Part of a small language model's weights.
Size: 10 layers, width 768, 12 heads of 64 (1 for keys and values), MLP 3072 quick GELU, vocabulary 8192, 66.3M parameters.
Training: a variant of Adam for these matrices, 530M tokens.
Each number is 500 + 25 x the weight over its row's rms, rounded and kept within 0 to 999. Layers, rows and columns count from 0. Numbers have three digits each. The size before them is the row's rms in percent of the matrix's.

# layer 7 MLP up, 3072x768, rms 0.0315, rows 57-197, columns 624-671
101:546557477519516507506533508506502511543542515497511501542512462461513487493488510468507517521455508523441465533519519527465467510505499491471481
107:548523509483459465487530477496516485530485475502522458497516498504527525462532472494526459478495517509442481508517482512509508496522474483509533
089:492457499427506468483496505527507466485523464505463501511510488500552531509524509529533537508482525534525508497488486428506496506487504517503509
099:523477489509508493477532470501543508483498520508516529521536468490516519499526506513508494462491483500495502490524500462526537497547434517528526
102:501465508488492508442507498486491471494550485494520505488478474476472501492462459510496513490484491487482502528553497502471472516503509499546480
098:459485499506490510490492522481508533487529478539524529515479507472505492515488473496539522484496545510494467511461479489489501470494504529515520
105:492524481496496509488494566463542525541491494541482492508501525487490478482498484489513472515514533473488506515497485463492501469527515504493519
097:504484503508528464495548469496500507490515465483498498519462513531440504506550519464497466491491489556462496518528522475533493517515535499479500
105:560540513472458494487490494493478493531459508552515518550441545476493505514513474482540532503496517518490551515506544503497499518517563494488510
105:472455472486503468490502456496543517546434452552518482474529479480485477492488458495489508443466498465518476524487517472475477455499484581546513
102:474500471452473494509488490481508470505460525478511546573453530485506479511531504503556508502518520510492496527534479490479456493479509471541517
098:472457507515496509509494489470553519527498487550482503521499496495479472514524478521551521488475484487513516483494503483510513489513520474529525
092:540556530490454546489513497545497482542506507502506512508523487483534526533507508513493469475522527492485464522549541524487493518509518470496530
107:479532497508537519478465485479474472476511464508469500504494487468504503498513511526492506508520511461471501500473537479505458430516457509526475
100:499478488487506502482525537493545490469557482499484499492532492511511467500472530536497476543457522495495486491481509508478478500513490459506521
099:454484455504497500518493448494493508553483497496509513526494527543492473477521486475506506523493472485514531509479497524474472500463505474471499
105:527491487471520483531492543530485441501483488496509535444503490489503495459489454509517511472552489485518502496489521499522536505483551492473531
093:470488498528508554505516507496510517462505489510449521483446525474500497486517464527521488502465456455524509488516476460520515462494517512557482
102:528526484523526498532509562487505510530508487525513504503502480485530495517526482502496447500491499471451490518551518524497514516493505541476541
101:506509507488492486427494517501486470475490460485490533512494477499498443481541435492476470523495534517452572452505489496546452534519519506433472
098:487464512463535505544498517489530499518514536506490456520490533496432507473550462505495470515501510515518519514537485514509483477499569481498563
101:529466493460552486501510523465486500458524495476491494487503524509505472480523516433504539521536535456439503481463477542520509450479490487436446
094:477496502490512523473467515507525531481501484484545489553483516481476460504464499489545498511512509510522528501521507492503465502479512482485496
093:473527499483508493480465515517493516483527430500534529539514485499540470455521482510523487486515439473518477545502481535494500549488526511530483
105:488510486496483508479518494487496474486502487478464468494540498519519530507489453474489491527480516521467492509524459487468523493578462426460491
109:461498460489510506524531516489514517465492469513518488500495473441470502510486495495452477483501514486490499534547488526456555452511471470477524
104:523492469464508527523501506556491483472503516499493496471449493542489505449511529493483435499494476496515501523496523514506506506476523484473495
101:518511488451494541474475474417537500518489508529505552536561527532503520494478489506516517489518524473516511490511507494489439527499500507502505
100:513475494473486532477437503504533496528527450504537437494472502483515496496512502449520486546512463459486496497484524544475554496506541522520522
110:499510496503468462512491562480500515501490517507544505550515497494537492461512480500503480484488494500461491525507477502527492533548511484507503
097:501486452529495502458468515525524486469528508530521475508502492492495497473467479460493501492545494545520526474489525474474506516494550536522487
095:488489488474515523441512492485552481497520511511496508533510474508507493528502496462494513502487480488503496490494533468501550521476449519479446
102:469492510501521514558543524497494478502486498498468487526496497530544487521490489510526508498498508502474476473551457521506543503535546522523520
106:462508499512474501490518464468484510508505510499486487534488497486486522500513480507527456533497468474519504488524496508563517492494469488477510
104:490507514494543516540496515494541494520521495524503474537504513480485469484546513492528468531534459528467539513475516496517498528480486563499452
093:485529521508491503474562476454473502551491513518482546492538448523518495523524452549533489515491474549475560489462469511512530529469522462496549
103:463503502508510478507503505499487510448568444510523544540532499485517523479513487516493482483489491517468540549508515484509485524508528504537514
103:506518498432546476474477520481503490479482475533518501476525538497491511488527495510514520524519468538505502533476480470443494508495510525480485
098:434519505543481503520487492476458531505461483511472526536542471507507480473519477524501493483544538528510510511489469508509525510489423499468536
095:466496505505464480515490556542531518478506514504466498521485526563480522524518512504488496500473481440472527509473484522489500509518501495519506
092:535488495474466474483541492496506514502483537519492533508506528518482507480528492509553464504516494490485510504503463465506510543512498511491498
102:487472472559492476520517531513491513499472482526495524485509468506550508537478520508498497543547495470543469446478495513487497526463468477525490
093:496455515532490498498472489508518496470492489474484459537468472485484524453479411462525498541468503505520507561493528433519468501541505499517468
105:523542484488566520477498502482509469508489473508522513510500496552529563500514450537491472531460470519472525508483518490479484514493510525515488
099:476487507521564511508515477527519524554492500483521492526483463495542456479518505493481458550515510495510511499486531533464518509522460517538512
105:556518504464511471479485490452518480483479493500485518510485545480479482497520502512487511491523495537478540504506490512466487525526497462504504
101:539508489516513470524529500482478499492535465477462511528509510517543495513443523481493485474501488506454517540498483496533451530506516512521460
104:552513503453551502464523529459494532529462477504476517518496468503511498492435456510501488498522504519496471534524523510445512480470505474488506
096:512467485511493480441478488476482482477542450498515498511531536496517552499478517541534495478502549493501518523500533480501496518514489521511481
102:493491501461478473484511521491552501504499500545474475513490505459475481464519498425502520522503471509447511529499499504454492495538494468497494
103:531534517472477503494489521490497499473521472487505461509522513500498497465534499497492439507535513497462534490475466496489508551485479473460511
109:459533485461429485478517533487491529481496504503537497515477506512520525517496479497473482510512454513523489455487515499535536496457486478477483
109:488539495504521502508505468528525476475505484531500514491496464498496479465507493500494474499460496460482541477522490504446554456515491538497533
098:468466489484489507453440507475527519500498479493504475535478510496506521532540484506535505498512490515477506492457477504489495514418513519485530
096:497456483487456457550462498503506498442515463520455457505503467488511494510514525490494449443536476502518476541477479495472534548497504497499513
093:500483512451476523526553461500527481497493502475550497501520461491492490499505530474528465456497478497507533502499512494492522511466516488514529
100:522481514476472472444483548472478481475497515509519481488503495503494505474520502479521478506527539515485510532517509497498499523516510482532483
101:482470498488516508474528480533549499447520480503520533529493519499467497518495518504524525547520521493507509489504477476484503497494542441505505
099:483476484498442518529504484492485499551511481508565476508479520490483488465503474481494487514487517501521542491489515503495501496556469492517522
092:513496494507515521484496539525500498488521530470481492508509514524494486549495526491478483522509523508460523539494506506573556519531538548475523
104:487454511532489527483483527499517508514468511515510524501480485502500469493488510500522534532473537555487508539555494464510467514536459508513477
108:511487479498500495518514506479514520521468497518468480505508514456506485485517470469543539498517529532431543537487496496511507505509490522511535
096:521486479474544481477540517512506542526508500456515484464512504499499509527481516469481511485543460473505519496494489440449512476481467467513507
109:531513494524506488490482480466554538480482486506499509509533543516505519497500474477484513483478535516479523540465498471530528464510476498472521
098:487508476535454497514479479491499518484449491539494477495502501497514525522489476475522506521496495522468519511496512478498498523486455508489549
091:519463488502520503500512466496532541508527554462525478481537475514504548483455506542455446509527494527497524533472499486499526454518499463543531
096:490556465481487497474531482523485535523515487485491504488500485499543526566538465512508500457466511468515530517484521483490547493469476509506509
098:531508500472514514465526491460505457460473472501524458548513534527504497521495525499467487481513531500542495505509487481464456485524542511532489
106:536514498550437485502471513488482535489501510541489468558488515481473477417486500506505464492522532486519505497512513499522492513516544463496462
094:504514542487482493487535479521472501488487502550493547509558487509501459480513506471462495483546523475463524496521526476537513460486499504489513
096:465506499475479496486530522476510505506529550503496491522480480508471490508486505474506417448511505510498517513508525519517506538494511505490518
103:557506490519500499521534534518487511473510506528497509485502456472505506507498529499548508469510526478480499510503481488465475520481523537491519
104:506520490455514505548491486509469510496511505476557504474484507450442537482539505525477509514468545519472468499490535496494496481511516470480492
103:503496510462512532482513532485544495456512499528495471507497500525447532496501465495516519520507504489521542553477486487473529527497465521545538
100:481499489567518505491552499462498451493504494491489542515491477447490523528580548539486517509503484508453525495484488502505540473532491484553499
103:478504455490489491513469516458510509480552493493505493487502510494532472512541490472474535528490545518503533535499442495482500483510513455516499
096:524472496483540501468512559443490519471486472516497497492518507494482492492509520489490490516533510550466520507453513542457506545507457512499472
095:531535487503468498480499490463494492486479469486484535566518496472496469523515517512498522497481515479515521515530524504479516491533510483509508
099:524461527494484516498509512534493505469488514513505507457523517506512511517470476551495511493524525468528514490537480470498532499497481505480512
105:582504514526469548488501468483507529487534503509515516523520531483496494454490499510498499445497448543511520518485483488525483542491556481535492
100:512510502478498506516480557498522475481481466522492509515495450556488502492486478485550512556494464525495506502471512521520533531502548494502538
098:543508500494485492489511514488465497536564486508502566502478553471479485487466519563433527464520492452467489535494512472482512506465493503530531
105:447520423552483544464465494471497476463534541463506548505479500486485482543500462486485492512507466510501536510501562478498477495485508548484533
102:411474481511511499476561463473504537512523477488491509493504510495474488502472490467517511567504556462503523454473516494516472516509513540505512
090:541513502517519491496479504479521492522516458493489573501464500475497521519468504512502516506506526509475520514487531480493475484519478531534489
092:521503481545519503468508512495495491444515508494500465493559481496490483486501533527487501552485540470472543501514473509527527489507481548531447
092:474480484508535528551512537438476518478482528434550523527527514509510524493479482469528531533515524561498498523541488455508499522531470484461485
097:436559484485500532510519496480558548519485490493478552520473478459496486477495443502513463518536480526520497516522488435518466462534527517523503
099:496534463532504515496469476521478523488514513533539542472485533499460496512532542500502475456507489501464508573520480501470507487481462517509515
102:488494487480452492482523528478498475465475527510515490585512493498504484515507482482490506472499463483513483536490487518471498509486502525565535
105:516475501508476508496504528464545524542487490502456498527481486447495485484482530503487507529512485471474567539493503521541493501504470518503501
103:499489486512483494505501541478528521508527505489477479488510545510506523501445545502492479481521497488496484497509538508501513530462518491487463
096:469521518492479473492467478516521478475520486501447495546518493516535464533486498492500475523447477506495508531498500490547531567526528527528453
106:474507499505503470514510520470536487479465535484483473525527474546524499538508534446501517501509511501486522459505516453478506484500494502452507
097:503499490477510480522520527507506489506507473489450486525475501514459463528472492571501480540479512479548482506460464513478478516518493443559483
100:496425498488476515495510529546494497506450511494514457497472493523483500496463496503509479473503506508522492499520487460492532533518542472497509
105:479496511520523508436501487480501503438510507509526539528493524511513466479527492566512507518506507506500495520496505492490503521506485513510486
093:500467475495440489515532524480480497495561486508534531502502517542455507486510515496489497515522507526508512514510448461493512515532501509502486
105:546467476476486475489518532508467521500493455517546516530484502542505503544507501531548527505491514499500463520509543460465482543483514493485492
103:523517497522532501513485486493438493503507464524542522486513504485495522506496494480502488503525512489484516559522532494502487506471476560472532
102:531520492474434489496480540519501516499512496497522525508506505519509480454491542470511439510477535483485504524483500460513481565484518499496573
091:486492526539537532482502497510528501496512512432466473547540499477526515536517510484476496523516489523497475485479482490526520505484499469460485
106:524489477480504480485471468521495541521495482516473484496498471485518511535555492491519496538497521470475516548533487514473511532488526512503533
098:473488479506498506506487505483507535488498419509494506497489507508493495509456524493512493521516504521496494498514532442481502497564457467503491
096:512470507505556508556533520477476504485484541479480399485466532458486508522497504494448471450527464524442520482528501501498504540496515475514489
104:545506493473486498486459546492453496500533471513526516509510489517467451465474489499494533497493557491494471484534474519487527519534492497471506
093:520468464467506458515466492474525544532514537528444489487558515500468532494449520485557526523481531449520529496522475445510485509525512491545529
103:464487508535455473480526492526479495518520475508524526507536478528498502535484508490478512529544528481528527477505518468509519471495516527509514
098:485498501512522501526565529478523503464481469488488495532499506500510483512508494479512544505499519494479500546479516495528534505516487546443486
094:502500492442461499530532560488517505497489446485478522495526486509488457546539521504506483479548525467497521501528484490506510508481507512471513
097:457462475544528470481541519498481464509522489507484521551494505525499532514531491473534467479516500451460543506458497495531559496488501515506436
095:532479525482473543538491484529490460451516481482468481503550484490530493529524484533514519505512480542525465524531529531479492501493545476502474
099:543521484515467484488498475518512516517443490530489459515468567541481535461464465487520512490507488480472489443483514529496543491494454484501549
101:512535476514536501481525521506485489482509473520454541508464490485469521518468465522447489495535487481484505504491540546507458488528541492536527
098:503466462516538508518483494465543492512479475508521505503460488491490497504448479482503524487513535483506524520525502501461481530498527506515497
097:579466466532513505529456543535514525525532533490508479477520503514513496493506508450521494498497476472501504475509512461488513513518496496508498
110:490538469522506541485502476476531491524517517506502481536502511498481485510551494500515552526484522483513523524528486493500482551506485510523545
100:502517472493527525534540469494477494495477498512513552546529457537547513460488490527501502462510500530555529532501468528498479448478544544547489
098:463507493496552490488506530522509508523528488467471454506513488493531503473488520473554465495511519503486498561489495502479508494478521506531458
103:469506503460517461494503530475515530496481489507494443553490500510460503479472492511495520518504518446513514499480470509501524468499546526511503
093:523453474506470498492495508534510531491528522520481516497493513456487485491543493520530534498487465448513473493488528464505525505483531514484515
104:484527481517486478486540515521519494474512528510482472487495497524540529530518495450473462507505507511465518467475464485510528544526493521504476
096:520479512521479480485495477549471479517454477476498520495497507555471469548522493514514507511489504466514532529530461466519485490506542503491491
106:493510499509497488486488504488534504533509461496489529521544522473541469498466464517510523492509518485509538478500469514503525521491511486542489
099:479509478517523493506480531508522527481512512529556503508530572543513470528496491512483527508506491479464506528502458498457531510511478512497490
095:485526524520536484527521511491501516517467533472549465524456485512500514500546508474505495459506467505485521501515520490497511466455500466495466
101:525505492483477494573489508484518478504516514511505489509533538520503504434526481469529493520509498495487513488499517460495469504448529520516503
106:467446511489481505485542487481512480498490486506502514517517497480527480510517482533529521468530506478480468518525503505549494487488521488482519
101:506465479513465508545464522495513495477452479532502478472520476506536520490493493499529515498518498515460499493451508479478527494520532486492512
106:552506512454485493489516511479500489492510526498503481436484463522507482510513501506510502463511480515469477487533513493512492527518499466507523
096:523494475492521501509482486493501490486483526522486526509489479515527482493474532493503532503482513506484490499503530453494508494502480535501519
105:450476483510508494455486534467507600470511488490472505503447505476515513484466504490535476473524502513494514483545514484452493534508502489568473
100:496499467470482501466495488496491473571529507497505509517499514491511476492511482468454469505542515529467525495475524474503495461503501468494516
086:511532525487495506478488507515483542491516450476510510521582554478510531501492452514544488514515510527509503536472506507452543570471494508481573
105:522493491496489490492499483495521521470514497535498523549469427493553458502496461537521505459522498546488460501512520496500497503506514495499464
101:504503487482464448486503520520448561525503501483476559529528493478517504513497464477478490512485495494482493536475501489516496523513540535465470
091:494510527491483493450528502500516455517442479520469525507455500455526484493502503538518545472477520452507510525521512465456461525485552526553506
108:504512516517486535503537493473522502499492482522508465530508493508541517519545447491527545458503502477461508480520512495497507540492511517514516
105:536530495488494489473487500504513526535481499512517456509471511515495482521492518524494471454492483442460494509518472477562489522521499545504502
097:499497515481472488516545520533519494513458486531483522512506502500525522483500490524452475492513481493483523490505529515482478502482513495516545
102:484462494501468523485504484504531476513468477510514462462496518491531473459516458481523447512472518520482452471465506491497533504471497528486494
# layer 7 MLP down (transposed), 3072x768, rms 0.0309, rows 57-197, columns 624-671
092:496517512480503485526477493523467516530489482473515522536491532487482487554476530478503509505452505490512491474480495463500546472473508473442519
106:456484519571485475460531469495478493439514475526475483472491517470475496526515517501516512494550481444475545523479530538476523460473518540495516
098:487564485465514488534482558523499540529517498550544500500481558530520512511509468478494515513506492538500444520483504476482480477517488521538544
097:496498499446524536507425489476490506505539456544503500530478458477543522515512506518521484488471473471501509540467461510452494481518501514480462
098:520493497537514538488522506540505483530490510422499489480489519502511502534465499496486476533544537493472517481553497497490489491523514530501484
099:523451458495543480482569509501545480479532516540489482511465497508528472520498489485477517496485462512483489477516499487466534496513486466491545
104:522523509503483510481515524469470520535457489502529496486490490495492515513493522488483493500471438522476492521493509522464478503508522477463500
092:501507507494519451473479556527478484508507531456499466511472504480522482517544482501532501531550464523481504481480526496519503516511480520486514
101:485473497486542510526445473499504500507466527491496470506514555510504529561524523514528511510490487529528458530478509502492507495502529479507469
102:458476482486536536486472465486501465497496499375506562518487522497478476503508500525453567507475509499511490455522514484485474511518489518452503
115:511522498496429550519504516497489501438447548572521497549534510535486488443520494542500488464530493514462497487536471522461507508468516492514507
102:495555517454488486524490504525504500486510469480506483511481512494500524508499480510505493511505510528496522492492483475456498454490510501486509
084:509472617502526497494491495493472495519495488513486492478461536501480535515481500484505501514494506502512528520471447535506489491458498528519498
104:511503491487505495491461519483468517493495498523505505497535506485489488529506486447488480473470485555483460516483486518488452473515482502525513
099:514526512477502496535470498521507520459509539560482508476482510521465527472453502478521487518508492490415507513468493530540472499466525513494488
108:505497505496484471523509476491515501545500508559487538482507478477507468515530499464486482486482431509507497511464494492484501534503518483509511
097:498487472509499486493514511492500481502477488494496432511514502456520517505504552480525502470481508482507566535530485505459459518541452504527517
100:505482492494524477501551509482530528508515484539532470481512508483462548502513497500517485526479520527486445494491500552535517477508492506474532
104:527512518500487513536471546522518504515492486535517524512479504531501486512493584503513486529498530522482533582544536446497504484538496499470512
103:528498505526532518546525455511490539517474488576495499527515522489505511491531524518486504477503509473446515538503488545471484462469488507560541
100:492507529486518498509501503490501514494524516512499522492504548506535532480535518503506530483500524503499498460496515522492462521522477488544438
100:472517496482460504528481484504497479490464484528543519516494508485508534504508513537574503538498519529501497493523486491441492500497448494567507
106:526521483480524527484496510484491496544529499580525494493515547512538532522561490524508530514546501516487488496464478509516526462493473504468442
097:479505492540498489526482473494518510464518519523513487518455485504542476526497532488474507501470538472475515471455554486504427506503481504493493
102:526521525515507505505530498502508515499477496489521481483474478521456494447467501518505523487469515539493477463523511509550466521477503489464531
102:506482509473521506457510485511498521501488526400502504490526482503465476536532482501499445474489484445522460500484486520494499477510550504467503
110:454502524524508508489485486489499473526478492532511479502488505535547483521463509536503505503499556507520460468497506480479477468518498496494524
096:503511465511485513479476495507493481504502468526527512470509481482533524492465490532506531508484451505525489518484497487556504496532525508541514
108:550527477530499505524496510513464506549515509535477463477508516527527497511506474490467520518465465535502465511496466518443508491488509515513509
110:476509482491488529509502465510527481473489482507512507513486529516479555496521514512425533505483556533493520529564503514458495528463482489506521
105:549503549496546485433484464488476537492512479560492499472550523499479480490527467518511549516539516493538507495546529514453480503531491498477501
095:488482489515517499534483460537508555504466496454468449486499569474489488475474527557501480483459473467506512529490469484472552450476463516519448
098:464496489537553504551483529498522518480499474545510521523520527482496456499489502505504500470484482492512531485492508501508490525498512481507499
107:530529506507473507543548485503500464475478523502517488530510486504489501486512498527505470509496493502479512467489500518516501457502497520488546
104:567503495504500506516532470473474521492534523483485497488496501481535526516482480495487516522505512495515533495497491503514507499517506483536504
084:470506542492498514490500499552499521482491471492514466473525498512487516490492534480517531527496482474444513484532507494504478498528459500513516
101:479459451487547526522499531475462521482525489530481457522500525495492518551496524499515506536527483553478477534498447512459533451467428504516538
112:471463465478458529515522487506462494576514512560442520556493482499489558485487503498545482512460538505509483493523520505505487460540491464497504
095:510494529511512466482491514491509466495495488534510506462510529453494472534464491513489477507479549515517501494531495454524516527516524520542480
099:502502514475493526458478498512484523511466463508531521519483498529530469526455497474515503539467556512483524488515491526488503545498473512532494
083:521430511496501525517469525489485463519512513433487544496499461520480467460494518528482466526488504492505523508489543492508504458454513475477466
095:539498558532524509483514501500469484507453469536509482494498525510471474469477519523499512503517536499501488502502519468526523478513446508471482
103:446513495485513508450523502504515530462500471610524530468518484470522481519558489478495541500496497483521455480552471556469520527455511480484519
108:492525509516403493528464480503506488511502441450479561520499469475477509476499508497490497473474538485496485486507519491511507468513510442496515
100:500466487479504517504485487493479476470493516531539578481523464477517451562497490503500522487472522494482496500538519499521481504481543499492511
103:504486531472469508505504484463488494498523492498529497482501474508510541483508532512473534477514481469487554482497489523477525481479491479492484
106:494472530494488493496501523497518451498522501560496515492469524468542516506475479540476472494510494483510512460480484487557516505529461496510488
107:532484504506507479482529490551469466546496476503474514499515484508495503470517536518467522458489531495509525506498506479480502509485492478508458
093:523544482507533510542497442502487500488493496557465489513506531490503540535510468443515533518449477485464488524478495504516489476501516485518524
096:509495572507495543490525467484492492482474546477517482494503492481480519497498515523518497476457531514543454481505504495501486511471520520470488
095:510487499492497524467501497492503482471496525513533486507475511549506507465499488507441515567524490468475492482516526534453515469490519463512442
106:494447476504471521507500572493509506524522464503482521479514455506502512547497507475507442485476497559509453481519478481512498507487514493490479
101:505514517512503503510477524477508518486486482489500508526526538542488488496489506493528513510519496487489458475555500508524501510486502469468486
101:480505486510460490443482498499470510481491562530506512519482438487518536506526462504482511494504558486490528518526501500475460513481527462482518
099:488564463547464527488500467501492513531510495497507521493476481489508517552511451521517494487484509505541487469463498483504482451494466501497549
093:517473530517506505512487516523526558550483484538495476525517518516523509546515480484514513496490572482492543514497530476512510503520471536455464
099:506496553493484538491510454501479506488517498520524502499494480517497501488499501505499495576499522509510529493517467510471546464533472484558495
098:538447506487508480497472489502482499501530494497523504483523485525507544481554532507440505522480503523485522502503501538512465486520461489521488
095:479460532484473478529529510505500502497496480500501486502462476505494487511478522482501468497508501505481459505474479493515539495463511510484545
097:524536489464494507497496515484463493485497486555528490534510512466495541490507469457530493514535489506500512539536539483504516536522524504497469
100:502473480498490497496500468519477528465449474471466536499502481527512511499479520486480508502491479516500506498516470489501502506491518524535478
103:494443538518473501507506530493482472518469506469490501507443513509470502515536517489509522533520499474530507511532487434529498449508450491504477
098:512497508493485499520497503498524512455480442527486468528525457519496527458519520479525532518540510517518442442501498521504504499501541521489538
101:496518478461495506516507466507541491516480545502517480513459495512533505488510501498501449474542518468476553507439513523488527503492476455491523
099:477519505479528500495474490503485494475489478540480512450496557483451482480471494473501495524495479460510510512516499480498516457504495488514491
087:487459526501520527506513503507479515471506496465452508516492507532500497507502485471501528482458475490497480490485502528530477479471524517489472
095:537474533500445513544544509523528517508499494515498453544483492479539499464500450478519518498499459513507505512484510493475487523488521480540485
096:512500524526543515496546483498463516494496500485466484527509463484503481500497493503506480516543485505513492509471465499530503474482493495481492
109:469473509469504494532482491516501530530520460535477451496506522498486471527492437457510485539550484520586500507518475520544515479559489487493518
095:499488470506568487487452510505499483517494461504526500534459502516532527570484502508525496484470477498480462497486457438488477470474465501499520
090:516460533482476513471483527460471464516474461494483495477475484534528471462497501504547543555470502498482439516526475480517498470502496505485487
099:538505511501497493528490522497461517515457499521474469503490496499433524468452514484523489497489537491471494513477520502515494512489537477526466
104:502499508517464534496517504556494522503518492489490501521493528501506538555529501483519517482495483501495551508506471499546476506466482514536518
099:492530488504485525488502496522468477489493536477486499539496498491531500526459486478463524486484537498520547574486487528464495505506464518481532
092:526509529504511531503457516504479492480482508456531473474504519513545545504505491501506498515530504537512523554528548523506521522474479477491475
107:472506498482493499503515505492507505488481482487500463540489537494472528521516516500476481489525501505462462499556502512489511493497517517492556
098:541492523485524527513512519508508464507545543513521453500499489517535522501499531484513544503499510525516502538549483504472505511492518495520473
098:468454481507508521502500485498491509539514506478562483531490491546497516461539511477510511480492482505472493481523537466537486490498490512549525
090:518530508501548473475492504490491524513585503486494503528509522520505477490507465475499489523495491492426526458507499505503473550490489536476538
099:454490492532457477532509467483517495491476525496472523474425531491497486480492498444470483532503478502475504521534543448535503520529525538494503
096:508505491492505505535516444521501470466470500513547484489485544504516517511510511512481528502486507476479501487514516502487506525455478500500520
092:474527498534483498484505501485501527432504516505480501495523463515492506486519513539510514509434493495478498515512474518482511497487465492471500
100:519493561476469501492465467516528513490510511492513472454496536529527487492431509513509519507509461477501463492485439530469529493518505513529457
096:491476512518522482511536514502487493525466522529540477501508487453544499547512468481498493514467549521496495423501544502550541495498518505485473
090:451545465502474468480528525523501491469541510409510510476501491484462504494538464556537447522525493523455529500495469545506507508498491518483497
091:478515489520463489530546481531474521493513530512519550478462486494509511457476520524500510477509504523463465540528454448519505501533515473520496
096:483502501478513493446513493533500512535498474503479538546515497434511483477466517524484514498497501535510508469493533502512515517492534531497492
106:449488495505552477512559494478484480452500446569503463472497570497532510472491486512496485494491482515517496530531515483476452522524512519496470
100:489463529470508510559544499461525496526461502515478559534509535492499506480493455500514511486533524504469472520519510519553507506504497458503468
100:494511477525498483465504497499493513478506503513506518506513501457510497494495510499471491546550501456506563500476501490524528492524508487525480
102:520503496504504463472506488530476474493500524524495464538501449507544519534477496537444488457489510499506515500483490508518501492516497479475506
096:506497466543549528512517505480545454471484504483465535536527462493561516518485479537478515464498516477578516503479482479481450498456533505521501
093:525508483496491483511473514488512475502447541469528463486498510478476519474533484528542493510518568513448491515507496509545482480494483511531520
103:490487520494498504487526461468535519486518534529462539559498525489515487478534484483442488495499470470528520476462490505529514479430490460548498
097:518483458491479475513452493523527497499474505478567496516499527504528494491510511472463490471526465466489555481485530474472477518521507508470525
100:506504534485521471519474486500512468494497519573515439547481512482477514536467477453485517478516481498484484507524537502518473520508518522540507
096:523495543545522527500481555503521463511497517500459529500494537513473505529472522496482489494478471446530480529509502515522515526516547513530508
101:514504509507486472510485487491486511498485448574497492515540536506479501459478501518512480509499477526490518519540515478485483491504548470506541
100:467544464520518479528500527504499520492522550514463556481508452482495483498503484522523465525463455565483530495507512492531490500492494528487488
099:495505523529480505504538515511491502497532473475473525489487468511513463537518523485481479465499577512499482515539466495492491527490476495504479
103:533485488454500481498532471518512568499516441488457488485500520498542451490495461474512464463537531514446529503479498502463505504541508477480497
092:547531519489515457477467526512478509514502523568486530502482492498466504495477490439489449487502487534497524452495546531512517513516497493475541
103:514491504491506469530500491512497501483534513524471451472503508469488503505494425467478477487547452496467500458524538526519457550471503468550501
100:495480491519531511502503494537495527476525495514534485485530525508451509476497482494498508494525511462485534514470497532516497479507489486491503
093:496491521488467498472468506522522495504526484509501583521500475520506518484502508526515509543504515483548515473510496488452525494495480525528490
102:473492511491521501558514488506497470523486491509529499512439474511483492511504499529493493481531490444524537520540488510520502475483487471484515
091:479527491487517484487545526522483474461508463556489495486460503465441528483496545487461528506535524510476524504522489515511515489498517481506510
105:520494492484507490494506493495458493504481474546513457495498484482489517504468532503502457497450506527483492468512496473512494509479472526521457
098:577491545533535561502507546530482518512485506543488523484493489492539468525535458473451487445499498535514493498476461521489511470512508469541489
097:454461416517480482489514528485500523471507516438486539511515531484482503452496518538456524525492453510484511489526528505527530487513491492457517
099:477505491466497514478490500489502493513488517566541513513504480485477504456487459508489528505472509528540501483525525511494508479503517524502586
090:501554554531525474512491540482441504488546482531503500511472510496487502531517456497473463504448514468491479531499522476485508497510502490441516
099:539482537543538509521509515506513510498505507538509502533469524488477527498541533498503472501574453500491497455463504542518475479515509526504482
096:487483513466470499522505485499518485536469455404516459484543505526520519491527501493492516504523520491539498491497470487453499474516480498506509
102:468489502508546480513524519493471595515504503556503531516484488494512520479452516495508487564452465476501472521500486498478489509483509466534428
093:474520500516515477526497487543468492532520466434508512534403480501480520491450508483499478450484495463472540492473545465506484509507505468532490
103:518521517488514489468465545538486478474462485473459489491519532547523480501495520535518533484476516463495492476503535516476542502509479488479506
094:435501458493478535495486483517501500480502531473485513493537474507517488476499463538534498493473469489526526444534481524524510477497545504521540
100:538571511551505485498526543482485485463428520508502545521518471482475514454476518491522517523485502529506483523510505508518510522498499495433503
114:474468485500505474431469499520533472478538536511488516488481535508488469538523469550529482492514497478508507481496512504482532499518464497489504
097:490529507538452480533531531496456539511541510491550512512461506501493511489485496494509532504507526537433475526494460489484473484523510492521478
105:460514506439501486496490497431525480553551514501485519471512463494527518487514465496507496506511468513532483514482502535453516515463498517484480
096:484577472505506504555470475460510566503508546538490470517483498460494489480492500495493477478489473537478482463504550487547494481505483537511511
098:516499552498423481503508518534511445511515484518511533536511533520513525476492487517514508535496503520516496533452526474513504499502512490526546
095:521547508454523472483536466473500489536498499496517498455447532497537471502479455435496485496483506515514499479489519511481498462482486476473499
100:519502542497476494457475497473505477521529484575495471519511513516495467476516558502528517488445495503518532513488523481524481493501556448516501
096:476506522458482512475517552484526483509547515489488528535494464505515517488524490445444498496491490484491485506492526504524523479514466501547471
103:478473500488503537481459492491499538526495511477532507490492542450507507496534489487516513516527515497474452524539475473479467535513519563480476
097:494508479457477495519503477478496457483511496509503498489540519509500533513484472508493491503521508482510510493479483455493535484490520533492501
103:497453562471533513529550513522484473503478516523488477546507518476513493498503502516465470543517528491497501483452504491495506464517507455525484
104:474508494499478522529499521500507526486541468537489501498498492503531521528468485498485487464455478521472530473488493516495550456529537517533558
101:523474475517510466470526501510545472434522522482522479508510502524500521504454509531436507505483516487465452507528491527502503486515492482460512
110:509467486473464502510483503522521496572530511545484516520498483487505488502527486475485509532501509500540505518537493533461503536471507495520481
095:518546478514482456485507524492494532467502508505528504525512476501534486464531449501502492454504558529473500468525457530519483530501517490499529
111:467460511500532483533545507511490545501532514541469445468476507507506462492507519475463512509507431511510503508502498487508506488524494513511455
106:518510478476510518527507496522504540498516527547555551500481507506507470483508500519542547493543511503504473544493477454513479511480476474482459
089:503496567519507480485508544526514519496496493495506509488486482549523487492482503487485510494535465516472469497502459537495538489532516529469483
111:505496518525538504490458507489507532466504536530506490529531497477526539493536463499496551442480525505467498503481482458483492491459524489523527
101:467514467514498491529513498469475477513495495519481534459490500527492510478531512526465546500500518514430522544515545508494511538514524525487505
100:498495506496493516480511464472528482502495428510512486501524518456499465495488447509541569490494495500558500467505481478439453480481518492506489
100:493531548509504498475477525539522525548509507534515496494490484519497511539496502525561493521503524519488473506508509476481477522519509455525483